Each number is 128 + 24 x the weight over its row's rms, rounded and kept within 0 to 255. Layers, rows and columns count from 0. The size above them is the row's rms in percent of the matrix's.

# layer 7 MLP up, 1344x512, rms 0.189, rows 549-566, columns 0-127
size [104 104 108  95  98  99 102  90 108  96 101  95 100 105 101 109  99  96]
[[133 118 136 137 133 152 106 146 137 127 142 112 168 144 130 122 142 113 163 121  86 124 162  91  88 128 122 156  99 129 125 131 140 105 109 174 122 163 157 155  99 159 109 139 114 122 132 126 139 166 167 128 137 141 126 154 110 177 111 115 155 125 129 129 118 111 163 139 176 103 128 149 123 103 185  97 107 145 115 117 123 141  97 124 126 102  91 100 116 133 165 156  93 138 165 132 148 127 122  87 137 135  93 120 112 121 167 116 144 101 131 125 161 113  84  86 122 113 125 156 108 132 160 116 157 137 121 111]
 [105 141 130 135 183 117 134 145 108  93 150 143 122 129  95 132 117 120 120 153 151 113 130 117 137 139 132 111 123 144 135 107 137 145 121 106 111 165 125 132  96 139 100 133 125 136 102 131 119 145 143 131  92 137 158 135 149 138 130 147 161 137 137 112 136 140 150 118 123 167 149 109 133 117  98 136 121 117 112 114 124 165 140 124  96 144 129 116 146  99 129 164 120 123 136 124 188 144 149 105 123  98 128 166  92 125 116 133 117 118 161 161 146 145 162 124 126 121 132 152 140 152  77 119 114 114 123 141]
 [137 108 112  97 138 150 161 136 135  97 103 123 179 194 125 179 109 108  48 148 144 115 141 141 138  89 169 111 127 166 140 118 129 105 177 122 180 155 155 126 144 138 138 144  88 110 127 146  89 140 130 165 151 118 133 127 149 143  96 112 177  95 106 137 116 101 140 141 124 122 118 115 145  95 150 151 140 132 179 133 115 162 127  76 134 112 134  92 128  91 123 138 156 115 127 158 148 145 146 142 101 113 139 102 139 174 136 142 118 146 123 114  97 160 104 118 136 105 125 129 124  76  97 131  73 124 116 145]
 [108 132 141 144 121  97 147  90  98 123 138 125 121 150 120 154 149 146 115 140  88 115  81 146 135 116 145  76 152 116 153 118  84  87  92 137 129 114  95 157 113 101 134 149 124 163 178 133 115 161 139 157 170 135 186 110 108 105 153 102 146 142 155  66 134 160 107 126  91 132 136 143 194 124 100 161 166  77 186  93 149 161 130 134 154  93 142 116 111 107 141 134 118 130  68 133 168 141 138 159  81 146 127  90 134 128 139 102 175 135  74 174 159 183 129 115 118 150 167  84 120 144 170 119 130 150 131 118]
 [ 91 181 131  93 115 115 114 150 162 104 115 163 147 148 109 177 137 126  92 156 156 118  85 165 113 145 142  96 134 114  94 139 139 124  88 177 106 146 131 137 134 115 106 123 129 120 164  87 111 103 155 144 145 126 112 148 146 119 104  97 115 176 130 120 120 102 137 167 130 167 128 123 136 150 132 118 101 126 129  89 143 117 177 128 176 146 103 136 131 109 162 134 139 161 104 125 120 145 121 104 121 116 107 103 104 120 155 119 134 123 134 126 119  96 125 117 124  74 141 168 129 100 174 101 120 119 113 150]
 [ 93 161 142 117  93 116 140 144 153 114 127 121 119 130 111 157 106 105 131 146 139 108 111 144 148 127 125 127 138 122 150 117 142 144 100 124 134  93 119 129 166 117 107 121 124  80 131 104 149 111 121 113 109 114 120 143 164 150  89 112 125 137 131 133 160 118  81 124 106 121  86 128 102 128 133 110 116 134 114 135 124 141 133 100  86 146 118 109 134  70 129 119 155 139  90 108 132 113  65 143 149 183 161 175 148 128  94 165 146 138 118  89 153 137 109 100 151 126 135  93 136 104 134 123 117 122 129  90]
 [124 139 126  83 120 165 126  98  97 112 137 154 101  87 162 121 111 112 141 116 154  82 116 100 104 113 142 117 155 132  91 132 146 131 117 140 103 122 105  92 107 128 133 160 162 125 129 126 149 113 151 135  85 128  98 128  91 142  86  60 147 126 138 119 108 135  88 126 148 130 107 149 109 148 114 135 131  93 141 120 149 176 179 125 101 132 142 127 152 107 143 137 168 134 137 133 131 159 162 177  82 143 166 136 141 138 115 121 118 144 119 123 176 129 139 125 143 105 156 112 178 128 126 146 103 112 211  95]
 [114 117 148  94 149  93 150 108 128 117 182 131 148 146 120 147 130 127 103 128 149 137  92 100 136 152 109 104 128  98 106 127  84  98 120 127 132 125 146 152 134 100 145 122 133  99 108 156 126 131 157 136 130 142 136 153 156 110  93 115 104 119  88 143 121 165 138 132  96 115 118 131 184 139 115 131 147  97 106 145  89 150  96 100 159 125 119 118 178 110 145 108 119 149 163 132 118 111 142 141 139 141 138 172 132 133 190 130 117 100 112 125 128  95  87 123 104  83 125 118 152 117 149 100 142 101 155 128]
 [148 133 127 132 103 123 104 151 116 162 152 145 118  75 134 141 137 143 155 113 162 102 106 138 141 111 132 165 151  96  99 109 142 152 110 125 185 144 147 168 128 118 106 140 142 149 150 115 126 123 113 102 101  85 131 110 128 113  88 108 127 115 130 133 131 112 128 116 114  96 122 111  80 150 131 158 148 135 168 124 127 131 143  87 117  87 113 124 124 120 142 139 117  79 115  83 130 153 117 137 128 159 103  96 142 136 172 148 102  95 130 119 174 132  89 135  80 115 117 169 125 164 149 182 104 103 139  73]
 [122 130 121 126 107 135  82 160 120 163 121 127 118 127 133 103 116  90 116 176  99 144 143  87 173 130 118 132 150 160 134 107 141  98  95 120 179 137  92 147 115 136 142 113  91 138 129 137 121 147  70  90 148 130 133 170 154 116 111  89 132 122 145 186 166 155 130  78  98  80 159 133 160 157 161 161 179 131 158  77 130 110 159 115 113 122 156 150 107 100 159 141 157 140 133 138  75 124 110 144 125 119 186 140 111 131  84 161  94 109  97 104 116 108  78 170 115 108  97 120 117 147 108 118 108 117 142 153]
 [101 149 143  77 141 144 168 108 143 133 116 156 117 140  85 106 128 164 110 146 178 108 133 138 126 135 113 106 123 175 185 131  74  99 165 142 136 148 134 106 136 126 133 136 120 149 148 115 142 121 103 152 138 116 101  97 105 176 108 106  75 127 137 105 120 142 139 155 104 147 113 141 115 123 118 136 145 166  59 113 119  83 133 141 129 133 155 154  93 145 100 110 129  72 123 170 147 164 127 159 140 110 119 114  94 116 127 128  72 126 148 129 168  93 127 136 157 155 102 135 154 116 130 111 148 124 144 103]
 [110 145 144 125 172 133 140 138 128 113 167 164 160 126 108 106 111 122  71 124 118 155  79 141 163 124 129 129 118 171  61  91  96 140 134 154 151 109  81  97 153 115 142 102  99  95 118 103 135 153 147  90 133 138 151 140 127 114  82 143 154 115 166 189 151 181 139 109 139 134 154  94 130 135 100 125 156 124 157 138 120 117 143 124 161 116 124 182 125 125 133 146 117 169 191 133 117 125 127 130 132  97 148 156 128 100 103 110 143 133 126 156 121 137  83 130  95 132 121 108 144 195 117 144 169 129 148 101]
 [126 145 134 123 158 128 150 121 115 163 147 164 131 119 124 164 119 156 148 138  95  70 137 158 136 107 108 124 139  80 150 130 129 145 130 149 141 149 121 121 152  92 159  96 103  82  82 141 106 113 152 138 145 124 101 159  95 136 163  98 143 150 107 119 131 144 106 102 129 137 100 132 101  75 118 131 143 105 134 156 145 103 162  50 142 152 100 126 124 108 109 138 142 119 107  89 121 147 130 142 160 135 133  96 117 114 134 143 113 150 143 138 151 120 122 126 109 112 122 131 178  90 132 145 113  99 116 116]
 [ 94 127 128  94 149 119 145 156 118 152 158  91  97 118 146 119 122 110 158 148 131 133  97 159 139 122 175 104 123 129 108 104 124  83 137 126 132 142 113 111 117 122 103 175 136 157 141  76 133 150 131 176 105  94 132 135 132 141 115 150 126 113 146 147 126 142 116 146 162 142  89 115 127 128 149 154 141 177 151 144  84 163 118 114 154 101 148 132 136 124 116 105  73 145 132  90 143 125 143  76 168 103  93 148 131 124 151 126 135  94 136 139 163 119 114 139 117 112 134 121 137 134 127 125 158 130  90 113]
 [138 166  94 158 163 129 156 133 138 113 149 157 142  79 115 133 160 131 138 111 156 128 150 123 161 149 187 129 126 102  93 153 152 108 160 132 125 138 119 111 134 106 114 150 112 129 152  83  99 134 108  92 153 118 147  99 104 112 158 124 142 150 139 101 112 141 115 169  90 129 128 113 164 146 142 141 137 119  98 112 151 143  86 126 169 139 131 118 151 113 149 133 114 135 118 112 187 108 152 137 138 127 139 154 102 108 131 165 131 162 166 138 131 171 117 129 150 135 134 143 110 154 157 141 100 114 108 133]
 [131 101 123 135 186 156 133 116 130 112 139 134 132 122 107  90 151 137 134 131 141 115 137 160 136 126 162 129 145 187 142 131 108 101 140 151 150 117 103 113 115 164 144 126 131 134 133 180 111 171 171 130 107 108 105 100 108 141 114 168 117 118 150 128 117 129 102 160 159 131 125 114 137 112 104 143 129 128 143 153 150 114 136 151 181 111 112 153 136 141 167 101 133 142 110 131 127 209 157 135 107 143 143  81 145 134 133 111 124 130 114 111 176 116 135 121 137 122 138 141 139 138  98 116 103  65 127 115]
 [120  99 143 119 155 159 147 107 162 121 122 117  93 111 118  85 155 139 153 148 135 152 128 167 105 149 129  86 127 111 124 154  99 116 141 148 149 126 117 148 131 147 155 122 147  87 193 123 108 129 134  89 132 127 134 110 193 133 119 144 144 160 151 121  94 158 147 132 124 122 119 111 168 159 106 118 126 102 100 150  74 102 161 116 116 135 144 118 145 167 117 134 102 146 174 112 149 130 110  97  88 153  97 157  95 131 137 115 124 154  96 103 156 127 120 117 100 121 142 120 139 142 150 160 117 139 110 121]
 [117 118 129 132 127 132 176 102 156  87 137 140  90 120 128 149 133 142 105  91 125  97 107 103 103 131 154 156 117 136 160 116 131 152 147 109 112 146  98 130 146 117  78 152 126 117 126 100 126  99 150 112 115  94 148 130 142  86 147  99  97 180 112 117 129 164 159 157 124 101 159 123 116 131 100 118 112 141 129 132 116 126 133 118 123 164 106 164 139 141 121 156 141 122 139 126 128  94 156 154 116 144 133 132  99 165 137 122 140 107 137 132 147 150 126 123 152  85  98 106 161 172 114 124 137 104 122 129]]
# layer 7 MLP down (transposed), 1344x512, rms 0.0786, rows 549-566, columns 0-127
size [107 103 102  98 100  98 101  95  95 101 100  91  98 102 100 109  99  98]
[[131 133  88 127 100 144 151 133 130 123 137 124 139  94 130 135 129 134 173 131  75 135 147 147  95 119 108 106 132 116 170 153 153 137 136 159 125 111 116 117 121 110 133 140 155 118 164 146  91 160 131 104 109 107 143 119 119 117 110 140 122 138 148 157 122 107 105 119 144 162 178 134 112 149 159 134 120 164 117 126 155 130 143 118 105 163 150  94  96 146 128 126 130 120 138 114 165 168 137 112 175 142 136 161 142 144 149 158  88  82 119 136 177  59 121 118 170 150 120 150 158 167 114 112 137 115 130 120]
 [ 84 107 110 130 138  88 137 140 148 145 100 121 160 163 133 111 127 160 119 146 175 148 198 143 128 127 131 114 137 109 119 113 107 183  98 165 143 108 138 133 117 106 145 183 111 132 117 149 141 128 121 149 121 128 118 119 144 117 101 150 135 159 118 104 155 129 146 146 142 151  99 150 139 132 117 129 109 169 125 119 181 131 144 182 119 143 159  87  95 132 128 152 161 180 140 114 100 124 162 109 120 177 117 130 144 111 187 147 134 135 111 127 128 152 162  96 112  71  92 120 139 126 101 159 130 113  90 122]
 [145 121 132  61 141 126 160 109 113  84 127 128 130 161 130  76 100 110 135 142 160 120 133 126 148 135 130  98 140 125 165 140 172 114 162  95 140 144 122 146 171 151 104 170 132 144 155 145 144 120 129 134 106 107 122 129 175  75  96 106 150 118 105 128 117 146 160 131 131 119 177  99 141 132  86 181 102 120 124 124 128  98 156 160 100  96 136 114 125  73 148 120 121 161 137 126 171 153 150 171 103 119 103 137 165 111 161 143  83 117 138 143 119 137 152 130 106 106 146 121 111 136  88  91 107 129 123 113]
 [128  59 161 106 141 124 148 151 135 115 117 176 119 158 105 118 159 133 127 128 115  89 140 133 166 107 149 109 113 159 114 135 144 110 104 129 119 147  79 153  95  90  84 159 131 151 135 157  90 147 151 133  82 130 101 163  99 148 164  74 138 149 161 109 119 144 115 136 129 110 111 118 103 123 125 124 125 116 144  94 131 137 140 142 112 113 123 101 112 117 138 143 113  96 141 136 128 101 164 105 106 136 141  84 101 154  64 190 112 112 153 106 164 132 173 107 191 140 148 125 132 112 128 194 125 113 112 117]
 [122 171 173  91 162 104 118 125 139 166 120 156 161 166 147 138 107 122 111 134 137 113 161 135 120  99 164  79 111 159 122 131 145 104 148  87  99 158 125 112 124 131 131 139  94 146 185 161 145  68 110 158 125 147 104 153 119 121  96 125 107 177 160  70 124 114 134 114 129 151 111 114 145 136 120 167 168 133 125 142 169 127 104 138  96  92 173 129 124 179 106 111 132 117 158 136 130 129 141 131 103 114 127 132 104 130 123  70 159 128 114 133 146 169 145 142  92 127 164 126 115 156 141 138 118 124  79 130]
 [147 104 112 168 128  94 145 133 117 158 147 152 136 136 106 128 109 128 133 130 165 180 156  97 134 125 102 126 177 107 137 113 135 140 102  93 123 127 129 116  99 142  96 116 163 188 111 133 118 146 134 129 126 138 123  84 120 143 117 125 124 149 103 164 127 109 138  72 132 134 149 111 108  89 132 120 101 112 120 111 111 144 120 166 140  65  76 119 123 123 144  83 121 126 130  76 127 146 118 116 131  89 111 173 141 139 125 101 123 156 137 125 166 137 134 163 118 159 160 115  78  89 126  93 109 122 132 146]
 [135 139 116 118 184  91 128 137  92 148 145 110 131 101 167 111 111 150  80 144 106 114 131 121  90 132 149 128 113 144 180 109 143 148 111 127 145 144 139 116 140 162 171 120 113 129 118 167 118 128 134 109 130 142 141 113 114 165 140 127 119 123 111 166 118 117 135 147  88 146 122 127 140 135 164 155 156 156 163 121 125 144 120 132 144 111 136 102 113 145 164 117 144 132 132  96 121 134 117 116 130 180  90 120 170 111 131 124 137 144 101 129 154 117 149  92 131 143 196 134 177 129 133 185  94 163 158 112]
 [182 126 143 123 123 128 105  84 144 146  90 116 104 174 133 116 137 153 115 125 133  94 122 161  97 136 117 117 149 161 120 139 103 114 157 130 168  98  99 128  76 119 150 118 156 111 120 143 129  96 134 173 125 145 130 171 120 121 126 176 119 132 152 114 135 104 133  71 136 137 117 159 134 130 146 114 168  94 173 115 126 155 115 123 159 130 100 106 108 109 157 126 172  85 110 156 126 113 163 119 102  94 130 112 148 107 135 109 156 101 146 123 116 138 110 122 111 114 158 116 154 103 103 139 144 106 108 107]
 [129 123  62 149 127 153 163 119 170 137 115 136 108 123 127  93  97  89 111  97 140 129 101 126 145 174 120 140 113 156 129 134 103 107 139  98 115 140 139  86 176 100 102 142 131 131 162 154 144 117 130 141 120  88 141 146 138 159 108 118 132 157 151 132 134 140 135 121 131 133 122 130 142 158  68  97 126 155 163 139 133 122 123 141 132 142 160 105 147 125 122 127 122 117 112 152 144 167 138 150 125 158 162 109  73 117 101 132 114 119 133 169 144 122 122 135 164 116 107 165 114 140 156 172  66 116 120 106]
 [124 124 151 164 101 144 122  99 107 124 141 104 127 114 166 138 112 123 110  99 157 118 103 183 124 134 116 135 127 169 132 137 110 120 153 131 105 122 125 112 161 104 125 119 125 125 137  98 117 146 159 145 128 151 141  99 139 124 146 124 150 131  88 176 137 162 113 118 103 125 160 139 122 154 145 124 107 146 155  99 130 141  97 150 144 124 147 164 140 158 129 154 137 196  93 164 155 174 131 135 121 111  78  83  90 153 129 123 138 139 115 110  93  97 122 187 130 122 102 172 144 194  98 112 123 119 146 107]
 [105  77 142 135 112 128  63  87 153 124 160 139 121 139 122  95 123  86 159 100 151  89 161 158 146 134  67 148 148 116 188 118 105 103 155 161  88 115 104 170 104 136 126 150 134 100 102 154 128 133 127 117 134 112 144 152 167 127 114 103 167 106 138 115 134 112 171 131  85 129 133 121 138 125 133  98 131 127 144 108 101 111 130 109 118 120 108 130 125 138 151 133 138  95 146 154 138  79 183 134  99  95 151 148 148 106 158 131 132 133 103 172 118 140 152 104 124 100  80 131 109 104  76 125 108 113 157 131]
 [105 142 101 156 153 132 134 102 148 104 133 124 148 147 126 124 150 140 104 133 139 118  90 139  87 138 127 168  86  93 125 104 154 107 161 104 164 119 117 149  96 176 128 141 125 146 152 149 150 126 101 138 133 161 131 156 130 103 174 180 128 171 157 136 135 125  90  83 150 161  89 121 136  63 115 122 182 150 130 133 118 107 133 139 156 135 145 123 147 166 146 133 103 153 136 138 159 151 132  96 137 151 124 184 135 148 157 112 134 109 118 124 153 144 102 120 132  98 145 106  96 141 131 123 119 120 146 111]
 [115  71  82 106 115 169 143 176 139 143 109 145 123 130 106 150 154 124  97 125 126 192 109 129 121 141 109 145 143 130 150 113 120 170 184 154 127 147 156 138 150 138 153  98  68 128 123 150 119 116 131 145 110  91 120 110 156 104 142 109 123 106 140 131 120 105 137  80 120 178 132 125 117 117 135 107 104 121 152 122 114 145 101 140 129 163 136 125 156 153 150 141 122 160 140 133 163  96 128 162 120 100 142 191 140 123  69 192 142 160 108 113 143 118 131 127 120  74 109 159 148 125 156 135 158 141 140 116]
 [163 138 140  84 143 127 169 120 151 156 115 126 157 194 130  99 155 148 152 100 113 160 128  95 123 124  81 115 168  94 130  90 180 138 111 157 143 128  52 116 125 104 146 120  98 126 135  89  80 103 147 156  90 132  90 153 148 100 121 166 158  98 133 157 138 137 124 132 124 148 125 132 128 160 146 121 110 112 118 113 101 145 108 172 108 160 115 126 136 118 110 105  78 128 158 139 186 120 114 125 146 128 140 118 129 138 120 119 139 144 126 142  97 176 125 110 187 114 121 132 114 153 126 104 122 125 125 130]
 [122 124 107 109 131 133 114 129 148 133 145 139  95 147 131 108 149 139 164 109 143 117  99 187 124 142 143 113 115 127 141 132 130 113 159  78 158 110 147  89 141 102 137 115  74 182 149 150 104 145 121 179 139 111 131 104 134 161 101 130 136 126 116 112  90 127 117 100 135 127 100  94 134 163 118 106 120 133 169 114 151 161  97 101 156 183 127 136  76 135  70 143 137 123 120 103 127 113 121 115 142 103 116 124  92 172 136 141 148 111 133  89  87 158 117 165 107 124  98 106 123 142 110 110 137 125 128 136]
 [134 136  71  72 174 147 129 122 126 153 195 130 162 118 160 144 105 165 193 132 125  99 139 162  43 116 150 150 167 170 138  92 148 105 104  92 111 150 178 133 156 145 100 113 136  74 113 168 144 136 114  98 131 155 145 169 145 120 146 131 149 113 113 110 168 121 152 129 131  85 123 128 154 182 132 143 131 126 146 123  97 103 108 111 150  99 112 118 133 105 129 164 120 113 173 143 122 129 124  92 178 127  83 131 115 123 121 143 148 139 106 121 143 164 145 145 130  97 144 162 152 121 123 145 159  89 154 148]
 [ 94 135 133 111 113 106 157 171 146 106 143 128 120 126 107 127 119 117 117 141  96 123  83 149 128 121 121 132 136 114  86 183 133 114 121 188 148 155 181 132 105 130 167 146 110 153  89 113 119 176  86 154 145 119  85 152 154 135 159 105  87 130 132 126 125 145 146 132 133 103 135 139 112 161 148 129 123 164 101 139 130 132 126  98 112  71 144 146 104 117 116 153 111 168 175 113 126 132 113  64 103 127 153 145 116 164 138 109 102 141 102 132 135 157 153 156 138 126 132 124 141 140 187 103  85 122 113 125]
 [ 96 127 173 148 127 126 109 162 127 148 134 101  94  85 114 154 129 126 121 120 135 106 124 109 118 122  97 156 102 128 151 151 122 109 159 121 146  93 129 160 156 125 115 126 170 111  79 119 135 108 148 121 107 110 121 119 144 111  85  93  94 127 124 122 130  76 164  97 123 144 148 136 123 183 123  99 147  73 156 167 104 123 179 136  99 130  93 137 123 115 140 111  88 137 123 121  87 102 151 141  96 155 122 171 145 101 133 122 156 155 124 145  87 125 134 147 166 153 168 168 130 113 160 114  71 103 125 127]]
# layer 7 MLP gate, 1344x512, rms 0.18, rows 550-567, columns 0-127
size [100 108 100 100  96 103  93 108  96 101  90  97 106  99 111 102  94  99]
[[116 127 133  93 178  97 138  96 151 109 145 123 163 105 102 137 127 111 144 169 131 157  96 132 139 125 134 133 131 100 129 168 160 153 104 131 137 115 161 143 134 129 120 100 132 137 149  92 130  96 134 150  95 164 125 125 123 130 157 146 143 151 155 129 105 118 106 121 121 165 119 137 181  88 113 118 157 118 140 130 101 157 128 121  90 106 154 144 121  78  98 178 119 130 157 141 141  91 137 110 116 158  98 166 105 150 153 110 135 140 122 201 110 115  98 140 154 116 158 109 105 143  78 116 114  93 160 132]
 [140 165 119  89 141 170  86 133  97  84  93 164 111 149 134 155 120 131 112 151 129 145 168 158 150  90 161 102 182 165 116 125 126 120 118 112 151 107 122 151 103  94 129 135 107 139 135 168 131 140 109 144 122 152 133 125 101 144  84 108 147 123  99 118  99  99 131 123  99 141 121 145 115 132 149 157 114  87 147 148 143 125 140 113 117 120 174 119 100 117 103 111 143 141 174 151 101 117 124 127  70 116 159 110 126 164 145 113 102 150 163 139 107 112 119 119 126 117 156 104 120 154 109 100  75 140 121 138]
 [102 128 153 143 153 136 153 109  84 116 113 120 140 153 128  97 170 156 118 130 159 164 133 109  94 167 107 110 136  88 150 143 134 124 122 141 111 122 103  94 140 157 142 150  53 135 119 128  84 149 132  93 126  98 143 100 161  70 135 114 116 112 162 119 101 138 111 123 151 144 107 135 121 147 118 145 130 139 166 164 138 110 163 118 105 171 108 176 164 117  84 107 142 142 160 110 138 130  82 116 117  96 131 118 136 129 145 118 121 126 135 114 128 142 125 116 106 125 164 123  92 161 113 120 140 146 123 178]
 [135 136 126 180 109 127 125 138 129 118 119  59 124 117 115 131  81 147 151  86 127 140 155  92 123 135  87 100 131 139 135 112 108 162 130 108  97 150 106  99 166 145 128 112  95 144  85 157 104 114 125 112 149 160 140 126  78 103 138 114 101 110 122 175 118 163  81 146 115 110  64 125 136 119 135 165 139 120 134 147 114 129 111 117  80 128  96 138 145 159 133 154 105  95 103 146 158  93 123 134 157 134 144 135 157 109 116 166 101 160 113 151  85 108 113 141 102 148 117 133 130 132 128 106 129 149 119 115]
 [127 136 141 150 124 139 145  91  81 135 130 125 110 150 148  82 132 129 106 114 163 154 139 140 101 158 176 116 134 136 143 103 149 135 169 155 135 117 115  94 137 174  88 147 113 113 108 102 122 124 152 155 131  89 118 117 158 113 122 116 127  99 122  85 149 133 134 139 173 139 164 125 114 139  97 119 142 130 106 136 113 141 146 139 168 159 152 125 106 126 135 157 176 108 140 151 159 130 116 159 135 168 151 118 100 119 100 108 137 162 122 152 137 113 130  93 124 161 147 150  92 139 131 114  96 114 123 102]
 [ 73 156 113 136 138 135  92 107 107 104 149 172 108 144 129 112 140  78 172  91 135 123 126 121 134 126 138 172 149 100 128 150 130 114 106  82 128 125 131 119 124 142 113 103 130 136 137 127 137 128 139 156 127 101 106 154 121 115 118 140  92 103 133 133 125 121 110  90  99 127 105 139 168 122  90 147 161  75 142  94 165 138 146 155 148 149 130 101 102 177 137 103  99 105 105 138 123 137 110 123  94 124 122 106 148 145 105 166  73 116 127 186 129 127  82 100 124 121 124 144 126 159 128 128 149 195 156 128]
 [103 173 118 157 159 137 104 120 114 112 122  97 136 169 151 129 127 149  98 118 147 138 152  91 101 106 173  84  97  96 143 173 132  99 117 133 105 158 134 100 152 157  95 133 156 132 181 132  64 111 131 136 159 133 143 126 160  90 153 104 171 151 123 128 126 127 149  95 144 136 111 146 142 109 143 183  96 153 122  84 123 139 139 119  56 127  99 135 138 118 117 127 133 120 126  89 156 122 150 109 116 133 123 109 156  99 114 155 121 121 147  73 163 118 129 115 156 167 108 141 109 148 124 168 156 127 155 167]
 [132 109 145 141 190 155 134  96 132  96 125 124 104 128 144 148 138 126  92  74 134 135 133 126 116 139 145 135 132 150 129 100 136 160 150 133 142 152  80 126 105 126 139 129 120 101 145 144 146  98 116 120 120 157 137 117 149 126 154 163 116 156 122 177 142 151 134 153 145 185 163 135 165  73 120  89 129  88 155 104 159 135 125 157 146 157 143 123 143 135 142 137 129 141 100 117 156 128 172 126 175 117 119 144 106 117 127 147 144 133 133 117 137 130 155  99 108 142 144 125 158 119 115 132 105 150 168 133]
 [129 157 145 148 156 113 153 133 132 111  97  93 150  79 144 160 117 167  79 106 110 109 150 161 126 115 116 106  93 125 120  87 149 117 156 119 152 132 115 133  78 116 131 137 123 107 130 160 118  82 107 165 131 103 119 152  96 124 149 167 153  70 173 145 137  93 147 102 173 118 141 120 114 138 102 116 103 116 133 124  90 146 125 145 140 139  98 121 145 140 126 128 102 116 130  92  82 157 147 132 165 131 139 115 123 102 131 146 157  93 144  98 103 133 122 142 111 129 113 131 129 167 139 133 162 124 124 131]
 [ 98 164 122 109 137 113 109 109 138 117 105 104 142 119  84  91 149 142 115 130 139  98 119 141 131  89  53 107 144 158 110 118  91 103 147 144  99 125 122  87 148 128 121 109 122 121  88  76 117 101 107 105  95 139  98  95 125  98 123 125  56  93 141 140 137 127 140 144  92 122 121 108 114 100 126  81 129 138 129 103 148 140 103 123 121 128 114 133 148 160 120  83 182  84 121 137 111 136 114 129 115 122 118  81 145 125 176 102 109 108  98 151 130 134 187 124  94 128  90 114 118 141 117 143 178 133 122 120]
 [108 132 180 139 108 140 128 171 171 118 111 151 157 134 108 125 105 100 136 131 111 143 116  72  67 148 133 145 152 153 154 154 156 140 176 160  97  87 150 142 141 117 124 125 119 128 123 138 123 133 144  74 162 158 120 107 127 124 110 143 120 166 126 101 143 138 118 175 131 122 163 140  96 176 101 113 150 113 122 160 142 128  93 108  47 129 108 102 144 108 100 159 120 130 118 150 137 106 114  91 118 108 163 108 124 111 167 142 127  92  98 118  86  89  98 117 154 139 132 124 139 131  96 169 116 143 127 131]
 [135 108 113  75 185 117 142 125  93 167 103 125 105 139 126 138 111 120 165 107 139 110  88 163  83 117 153  95 142 187 153 134 155 157 147  96 143 153  93 159 133 135 155 100 102 143 118 148 150 122 132 103  76 117  88 157  98 121 105 103 121 114 162  57 141 102  81  99 112 164 133 103 106 150  71  92 189 139 170  80  96 113 147 101 163 113 115 146 162 138 159 139 128  94 111  94  84 152 142 128 144 100  94 141 157 147 133 137 160  96 135 145 155  92 109 141 123 105 110 139 133 120 116 115 133  93 137 122]
 [120 108 145 104 152 118 136 161 136 115  99  93 117 149 122 130 158 120 164 112 101 140 140 145 118 138 125 139 146 124  89 101 121 135 114 154 125 118  94 140 101  97 112 165 131 122 148 113 155 148 108 116  96 141 104 117 117 134 136 143 159 147 130 157 128 107 104 119 157 105 135 136 127 113 113 123 128 118 111 131 108 155 114 128  90 109 151 169 165 119  80 135  93 120 107 132 118 158 117 165 146 149 140 122  93 124 136 159 134 146 153 133 114 134  82 112 131 129 139 129 119 149  90 105 127 162  76 135]
 [129 134 159 133 126 124 120 160  82 126 155 146 124 156 126 125 136 105  88 136 116 115 107 170  79 111 100 115 114 157 126 123 106 141 146 149 138 132  82 157 118 133  93  96 146 130  91 122 181  94 123 138 116 122 137 157  81 115  80 128 138 113 128 126  93  67 142 143 123  96 157 116 130 132 131 156 108 131 126 158 125 136 128 136 144 127 156 141 120 154 141 121 165 101 186 186 152 120 148 162  76 157  83 112 122 104 125 136 122 120 119 127 114  90 136 107 115 122 121 147 145  61 154 153 170 127 155 148]
 [127  96 108 158 128 130 100 127 180 155 136  97 106 152 133 132 174  83  88 128 163 155 140 137 110 136 128 130 110  81 116 137 122 126 191 111 157  99 119 132 129 128  69  82 134 169 163 115 117 114 113 116 111 128  95 135 142 158  97  90 150 125 120 145 144 129 128 139  90 127 164 115  94 136 166 122 143 131 140 120 109 136 115 163 120 126 154 119 153 172 133 153 145 126 109 133 129  83 110 141 120  95 145 182 133 103 133 123 142 110 126 126 130 105 114 146 151 112 126 129 108 112 137 148 146 124  87 130]
 [113 182 123 105 139 126 124 130 131 137 118 131 116 146 127 129 128 116 118 118 122  90 120  74 121 120 123 148 138 154 127 129 159 112 139 112 144 150 145 109 145 148 138 163 138 127 105 120 128 127 177 165 129 101 120 117 108 161 107 137 155 153 151 115 175 140  93 147 159 138 149 124 109 100 144 120  98 168 119 155 130 144 105 104 120 122 105 129 119 111 128 113 146 125  95 143  96 126 162 146 151  99 167  92 122 112  85 113 133 120 165 121 132  97 122 153 166 150 128 121  93 110  96 130 137 146 135 128]
 [106 143 177 127 146 139 162 138 137 160 153 120  85 137 111 131 112  96 115 153 140  87 150 107  87 106 102 129  66 145 141  59 160 109 127  82 114  71 137 130 113 145 136 142 159 120 124 119 150 173 120 134 135  98  89 129 133 105 129 182 131 141 125 130 154 111 111 133 159 137 131 126 142 118  86 126 154 160 126  88 121 126 115 136  85 148 138 107 138  89 128  72 127 141 177 175 101 148 122 152 125  99  67 159 135  98 180 111 132 120  95 116 156 142 188 139 149 161 111 146 134 143 143 135 132 172 123 152]
 [ 84 150 115 106 135 110 131 122 103 101 153  73 140 145 117 122 146  94 162 127 110  86 125 109 144 113 104 129 160 134 116 130  81  79 131  88 126  92 145 126 102  83 146 107 135 149 162  99 117 137 127 125 139 152 102 139  98 152 120 112  83 118 180 109 131  81 118 120  85 121 143 123 124 154 139 143 133 104 143  92 127 117 139 163 153 101 156 106 106 117  96 118 137  68 102 141 179 153 103 174  94 121 130 115 135 118 119 138 140  98 139 163 180 158 140 141 118 105 161 146 125 102  90 139 122 180 157 143]]